Part of a small language model's weights: MLP 768 SwiGLU.
Each number is 128 + 32 x the weight over its row's rms, rounded and kept within 0 to 255. Layers, rows and columns count from 0. Numbers have three digits each. The size before them is the row's rms in percent of the matrix's.

# down: layer 2 MLP down (transposed), 768x256, rms 0.0672, rows 449-479, columns 128-191
# gate: layer 2 MLP gate, 768x256, rms 0.0762, rows 450-480, columns 128-191
# up: layer 2 MLP up, 768x256, rms 0.0731, rows 450-480, columns 128-191
down449 097:123098100104128148115118135127149142141128131099093093099148147144155141169124145129144109173164139105105088144122110184133147123088169114140140153148128146130145096141167118177138163095169058
gate450 083:101138151162164150091085122076168135108129132113154161213104125126144161148151121126181096062166120119147083161122166126105122130056101112139155206130124160146111069131206157095139140115162117
up450 086:135151100104161147180181104182113120131123138119110100080106107155125109155116135200103150168111113121107166146129126171157135109151166100100111112126134053082129179085128171124133108153029184
down450 088:076119110144141112101104124138101146115151142119131134100172060144107127097093181228137131083188127125125130108093129139131090078149123131090211119082132147115143123130124087123121114111093125
gate451 111:115157110137117129080079211164060166126164134114124153097128104083133140118109177105126133153162134188118129107128117155127159080176125139133129081045091124115106131174166145168098097161126165
up451 106:108165094074083108111109185168056209120145117065103176106134127105083143074114171107163167096186168161128109087128168113119155118152135142103154105085128136110100123160103109186078116151110132
down451 102:139144129066103137087048093118091191145166186115121184133159125118128090095110136121161126072153113165115131103106129127165154105197124118148128054128140097163095098124102171113084139171107121
gate452 105:151114080130134161117108073170080157112136104108133156102079100081111103127112158126085095118141181189120136075171148177212098147089186099132167134138127168099090142145138149132090105089099157
up452 103:146138107084117124146105085135021186100138131106176142071131135066112079112147101121138070141163134134120130038149136141199098152132197073161142152127140163106092135173099121162119099095075136
down452 100:142130121097115115136142064139050155118104134109171156093113170102126137116136106123109100089134141148125135053139164135192092123130157071145163099122124187105117154170135113134119078146115168
gate453 090:115133148101068109138151157147134126100119126157132173140076101097123123162152103155097105144038068128127173180166142074159192051145111110138123156115156131057119160151149062107128134139076077
up453 091:206045118122117147069097147086132109191097164101160074090143160187192104074164187103140140150154170142116128049155119156125100162134164137096120109096137079112112135117118112158110164154130138
down453 087:064199096169153098147149150153144192101093119137132120131099146074141107113112086087184086113132093142102157154129179076058133152063159124096151117090118133088110143112156147117109138128135106
gate454 096:112138177119127105137155127088155130137223052121136201135091138141083140097137163103096131135129126145178133173046156180203166154165186137130097134128103149135136132164191110147154103095087114
up454 102:101130140136122103099109082129072094104094170096157142052163159157142120122117153166199133173249137105127149102103056098081104089105091114121120164133142099095092117147101163155067160101156134
down454 105:134107146068159120187138118110134155086163117166116111122125161148105067109127070097141095084117109132138177057040155166131149126112148164106098046113082166175097107140163173081093062174096105
gate455 109:087157088163151152167144105171126139134082175136136116139142089085182118107114176152198107086149139136145129150098090097117140130140072112128181130125126096132065129100078130138142144193143099
up455 104:120123106231091149115168130173175163127096122148138130151075122178084127147144157149159095099112120134115141120140023093151121160143128089136157096119164143093104039096137076073133241118161125
down455 114:123105167115113145067120139131151073088139101118140166128143148075117123123156133091103067218159132137094071163122147164141154149150180181098101106107175138133126172132165117134106134105149132
gate456 103:086145126197138126128091095105135132202161122147152112174182108110087108120105144077062061108169088122159109168131165175080149126107081093134107185126066143160144151150209103109118069125121161
up456 111:189143120072147119159171103152143131067135102158098152137125091139130112167131107160173164086087163127081086233131138119122117131196103130118082114168102196172186103108112124115174148084109084
down456 108:161130192139112083117109128155112117117114143084112144140145073143156067106129132168144166145125155127094151134161070112188168102173166122161123109194174075122106120128130156165135177129106088
gate457 087:159123097184105193117159155095123043145138121120174163151166133094177150076114147131114164109169124083122129183138057101133065137091063059108129097157086120077081088108170101108158127143108129
up457 086:121171147140146137161178099115093124079110077104184046196086122155134122109198110126134134064135147175143127156121112100112168151136091139114133106120149138124085100132110076098127165113092147
down457 093:129173127132105105116121152130142095141142119127139161102157106187134141110080130142177102181094199086107136109114116200099217115120141099093135066127083123138120158091186166179090136136151148
gate458 088:144102113129143076107104114173163146099185083105177110094149173123086130100136154140100130148123126143107146128115204114101168102122117152124157128129108218147132135150154120190081130163117224
up458 092:095123147127160105114134074157091151113104061157140153111171087103149126128148103160088065097088111108102121109171200134159155120157148126175143176160133159090107119151105157152134137151136141
down458 095:165141111115146143116071106141092081137109097137142109090167108110108088141129083124094109107101135147118120108153158133114177087151171109147120146093106157139118123106131130157173147069110091
gate459 107:118116110181107093161209174131133143131127096139134096158120086111088141139128137179088169116115154166117112164095152110135116114137085157145080126136093126157164120150158128134069099148217161
up459 107:111156164130121157091127125123120168128093117125135180182154117159168098124158134085185106112172100100124151119137087163133121096173148118134188129100155109139059107082071116073194158095050094
down459 095:101139116128139157149173092107123166156157106108128147107104121110088105130117117098102111117143120088110157085105111158135086100125149148127127173133144144160141148140123131105158119135166169
gate460 118:162141126152129118099159104120112094179091127108161135158096118153155117145142129136067109103104130136064146184099150142140113110094170096137167131145198089127134132109167131105132113224149104
up460 110:138097104101126147123086161140146164086135164144102124106188124096108144101132140110173155146133107086154135096083091100142113125126100120169105178155100150211157113096094149108135127086132095
down460 094:139131167123150141112133080122113137146055118093141143104109168139131129157128150113087118096084151146119137188140167136094108085112122103121188244147160133100140119114143150137113082157147134
gate461 105:091127099128092073152121145077105100182223083147163117131112134126071165085137119140097132164136098167133133107107193169111135196077174141139105158147110193103111181145184185147104069127152172
up461 119:164139145098094166119149106028197109043141132131075148088073133102123140128094103084095119118127101105151168172147157165088114086147115130107144105118091128162148098116109078152145130118130090
down461 118:156121143112137057142165111076118092136184078162112138105124175132121141110122130115135160133125095135112085173146166176085132094109138142197133110152168102129124095084155134160140126101125142
gate462 102:171148162146114178105150187108094102129156096100168095120138104062149133087117214068125105095097142147180149159119100166151120104108084075108151132170156120141083152171175174115110122149109133
up462 104:130120076154206088099092093154143130172149079143145122189113079165124160108151068188115135097176129130107177126134183173121119087151158145182120130133095157127187116099172142107086145087154167
down462 105:143072156164124120098168127113120094154136085127211051174134138098125077105145153122113102153107180136130113185124140157143100123087081161086120155122170144112116118163140133096119122154122165
gate463 094:107087123142164102095155130137122121131094119178159124204147131195090038127104201181134151146172103109105179146089115172146098149153118155091106150163146111119133095069051155074119192110146201
up463 098:118109146085134132124102102098107151123139094138076136090156081146185125091192165129154122109153109134086094076193160083092176109173121164120082075109182109161144099150121103157121144111091131
down463 100:108113141145113163120142107128165115143156170133118163163082123136127103156120092081094134098059171141159100103196107083123160125104104117149176149123167185140126121151206132150111050117155040
gate464 092:070115137141139170141176139122142126123056130130099104195103072120158074140082117164144144148140118157127086112125084101163118100134088127171145119170180146131090043095101117125117175142109140
up464 098:196142129107123096137142118160112115082123170085079198056145188119096091093147091151150191184152175052078121112144124119136138099099079112153168096137119182081115164083102130116075141075130155
down464 102:101156095167159112045089153148115136123182171152187123162123122159148171152113173094135082131092075082131131141135165167101156121136111112087095177100079108163146114132137145132158127125001134
gate465 104:085140123157151162140146103179169129134090179105108156198110149112211091137061175140165182084210086088114147128088149100165139121157140166094140195163140077180098085097158224111147108119170138
up465 102:132139115128093132107159077144125153133145119161088171126114136132172049144031163115073121048141204070138164151167127122115163121131105118086120169113140072108142075089166167139109113147102120
down465 104:134098109113146104069099152131099122116147120146107073115137124196107118122132157144070065137096181126196121122158118168091147126098086084093130085138119145075121108115118133160120122135105108
gate466 094:107105093115143150155119132161139118116096158095124101180139123102104181129135121101119137173147091088154165110028184118069083120147078161171131121067126149182136135116088132116131135149174150
up466 088:152152160157149144091095149113121135173147151165134145151117101165172144115136162157079100087119163189062138172167073141160127122083141126126135116143115100097137097143180139182191140125102108
down466 092:132112111150122114129187126129116136097113140143157100163111110178177109109139143165061123101150144212117118177166097168146142092105138124088109144166126095082138085113187113183143115111075111
gate467 112:086110154154161140142176156118103126122170144146171123076094187086170115135164132111142094143139165147118154117144175138048091080120122130142150136109150127150133108122148128105161133144128074
up467 109:135100119201124141089173129108194114140086151123126131214169104155152118144107166147109135095176132138086101162114141129143113117124124136172134099192108134151096086120109145088060178103185210
down467 117:143103129086114097121109128174134128157107164164122085154175069125064160115081135184145148103147099134100115219128138192110089134188169118146099196082130082103123121183101096159050117143169185
gate468 103:139157107102101097129082181079164208117144077062061102048084134121180139103142116168120147188120122171131137104122172131077089136140196159109127149098101160092152156117119105161089125136161119
up468 100:115120138133154149102150072124134095136179100117180124140136119099090114150130170107117146078138132070102151131105120156160142182119113097121164142165104082205110120191134122107115097124175186
down468 097:117151118114142158072107146145115106129156088103143085151120105121121122101144172138136145134110132102143117106112082125165170184150125145149151149130091069177093127151099099092151086131143143
gate469 117:112083094124100186138149156123200159161116104095174140164178113159126136144086096167157152096127176108114109099085083119137097145122049116159153129168158112107086120113180144093122121119147145
up469 115:094147113107119147131090069113120161146143123147163109122053117206141100109158119131177086102143139122099160153093119164148146131067075160128128143147125138118151122134213133118110116131134153
down469 113:123099107154107115107153094138146118154098151133140107126072140063144066119098199098117127150111162094117140131136152185133153116116103122155081144134116103158075058133146132141118098152113124
gate470 095:093127126129139168117183154138102152150131104120147094124218138152089167137135136124095128116106148062201101162115080137126066135103115181155156156135084149127167074161136120125088107126156134
up470 094:140080159125093178082205193109106082133149121152136096127181147182055162109148124133120079124132161092180124145112113142098092157105128144088207111122118144133153099175145125136097131148147107
down470 088:133107096147171132138137123150125075167118116141145144139150140163129171137133142151162074133133123093142137150124111095107083149090116155113185063135171171111095105133137141118139107168171145
gate471 105:119068151176116188118125162091139121147106106129072143139143101122179084082155156143142056096126062116127114166134139142085125107180187093106104134115134130122119133140172114150125110099145140
up471 101:134137145093081099103087124127111114138203087188147111117154154117105196153126102138092182169134215162155142112135148176122136166096123132143167152117144145103182163154162093118170115117089167
down471 101:105125174146128097096114136118076102131161082135118107117166092093089159144065133098137102136124150117129147163158132072097145132119124141143146240137141151134093149095144146176173125138189095
gate472 104:146129118166116148104105123190160104126115130135109100124138132101158129092122134108057135098130128166187119107143139151104109063149150078103128107149074120108178129166107087099128077131089169
up472 095:114132142087126129184207129085099117106127155100104156159078130155183100154146126108159111140159125089140100156157111110184137143147157162114097192077162119127098120092156105142127122111161108
down472 095:131133101116104154139109132131104085169126120088119138178126112132149138149151155131139104148142147140156149138157133073124137100135152148164163234127100108113128092130120127133099114141122132
gate473 091:150106135072050134109166090045152114146130135106083146104124079122145103111104168134090157116135079164159186152121109147173099174088113177119085147093164092098078126147191094152161120174099127
up473 090:137144128116139135109128130101150169140083090109127143148064127104175040048152144136153170111107105142131158203099063109139124093165104174137101097125160129118121103152157091157171192132110082
down473 098:117156133068136141115089172072131128091089102132166144129113151127105123146164118173145154197120201057140091109101118159144180106135066101127127146117125141130117149135073107115130110143113141
gate474 105:134097098097170102168084120166106107091180130110104133073146138162103172140099136169128147131113058137132103145107152160120151110133169151127128146135132174185117142135177107164111087159117121
up474 109:165089105116130087120140111083138132170172131088121127112153136109143000113117170099148105130135142131097151091103117119120111110168203105093124138100121156113159190183064125107138153173070069
down474 105:124096130086144104146134110113142125110202181063111119111153127139171026084105186107142098138180125155139142093102091179103124122157171084106111119130081133155169167132110117099142131172101094
gate475 098:128140147123102147155114183106120138107134137114103151137118086145122105124167135128162092097089062157112075149099169159148166155106155137068098132097172072099132135084107109161166131129114109
up475 098:119091138146152097129219056193089123143137128131093123137133159105168125176106117176105127162106150139137186093142068108118085122137131137179121142129119149107115134162124129123112136126134112
down475 102:153158121162113140180122097135139139111133173120149092092164106162166133163109125111166114177132045160128120113136125146170126125127169140117090150147123080131101095157126119133163155113226141
gate476 092:145119096112104136119108139072144120166139127137065146110121149104151091145155139146186154153109138143093071178126072064166187130143125120186132128062126133110162120141149135153194141142130102
up476 093:093061161095140139155148102086138083092144080128112160080166092090105162175091139128064161064135104122151152130125145125102119127082098180073120134134078121109136119165120202142118041115109198
down476 097:163181136052123156171118150070112141089100156124129153134102123165081126151106169108136165203116173051146083127107055155179159171130068129147092147147129114150103165093121167180170194113188138
gate477 101:132123128107121146131124118154044160132171160156180116127062098174066143145115121126076127107118181140181091114082111083121121090115108096114163101162095144142159153113131142135165115123126134
up477 097:164123058110112098068148187108167149148074129108122110092129131105116126173127129128134153140121120140164159057163127093109112134095113152101132109128181089057135145141064142128142175124103149
down477 100:078205103057133136112130112169112160086210102086145109168144102155124182130126085125136104119160112152134139077094090101153138151121137148094139215100152113158118134128124071164120094108096105
gate478 110:089153128150098169099165032161143128134120141122089113173102082151070125209104122094086131108155111152099098174124140171149144149133133151159167150149110178153134079140145196079093094128168171
up478 107:122112107126117128102196151088112100140155175152043160128148075083172124128107122193111138089118116176126120103114139126109107135122132120112117109151112106107148129167065144184144161126092189
down478 112:116140091149151130133151075126155112136168131192120194160145089103162112119096204165084125151163150165167118095085205123141131149136143153082119000099153137093154109098120099126158124126122120
gate479 086:146155080076102149092181190131152126180094123090101169106134112074160153152125139144125128096088117156157087082147098125125151164139065078126106119161187110130070191151145135163152145167092173
up479 086:178118109105140167122127105115109162082075179091139154101089124097206107109106195134068145155121082108146105141071108131087148102173109094061074143105104109088122112125140154187092138206097089
down479 088:166133113144181144125110114162098076108139122109080215076127136152137142108143141121179152153128150174118132089091124084135125085129122122122138061165160146102131081119131143082133151092117134
gate480 103:207043097136129152130144169123112149051148158065127091105139151125111128075140142086117167164177066141126131080092113125106095177154131148123112176187156117172165098116125132178168144147154149
up480 102:184054118141150084123148163100128142099185147112119096151114133159037163014145119082098228117182120138139100130102115110059064202142171230136161135190142141160180094098128129158160133175136141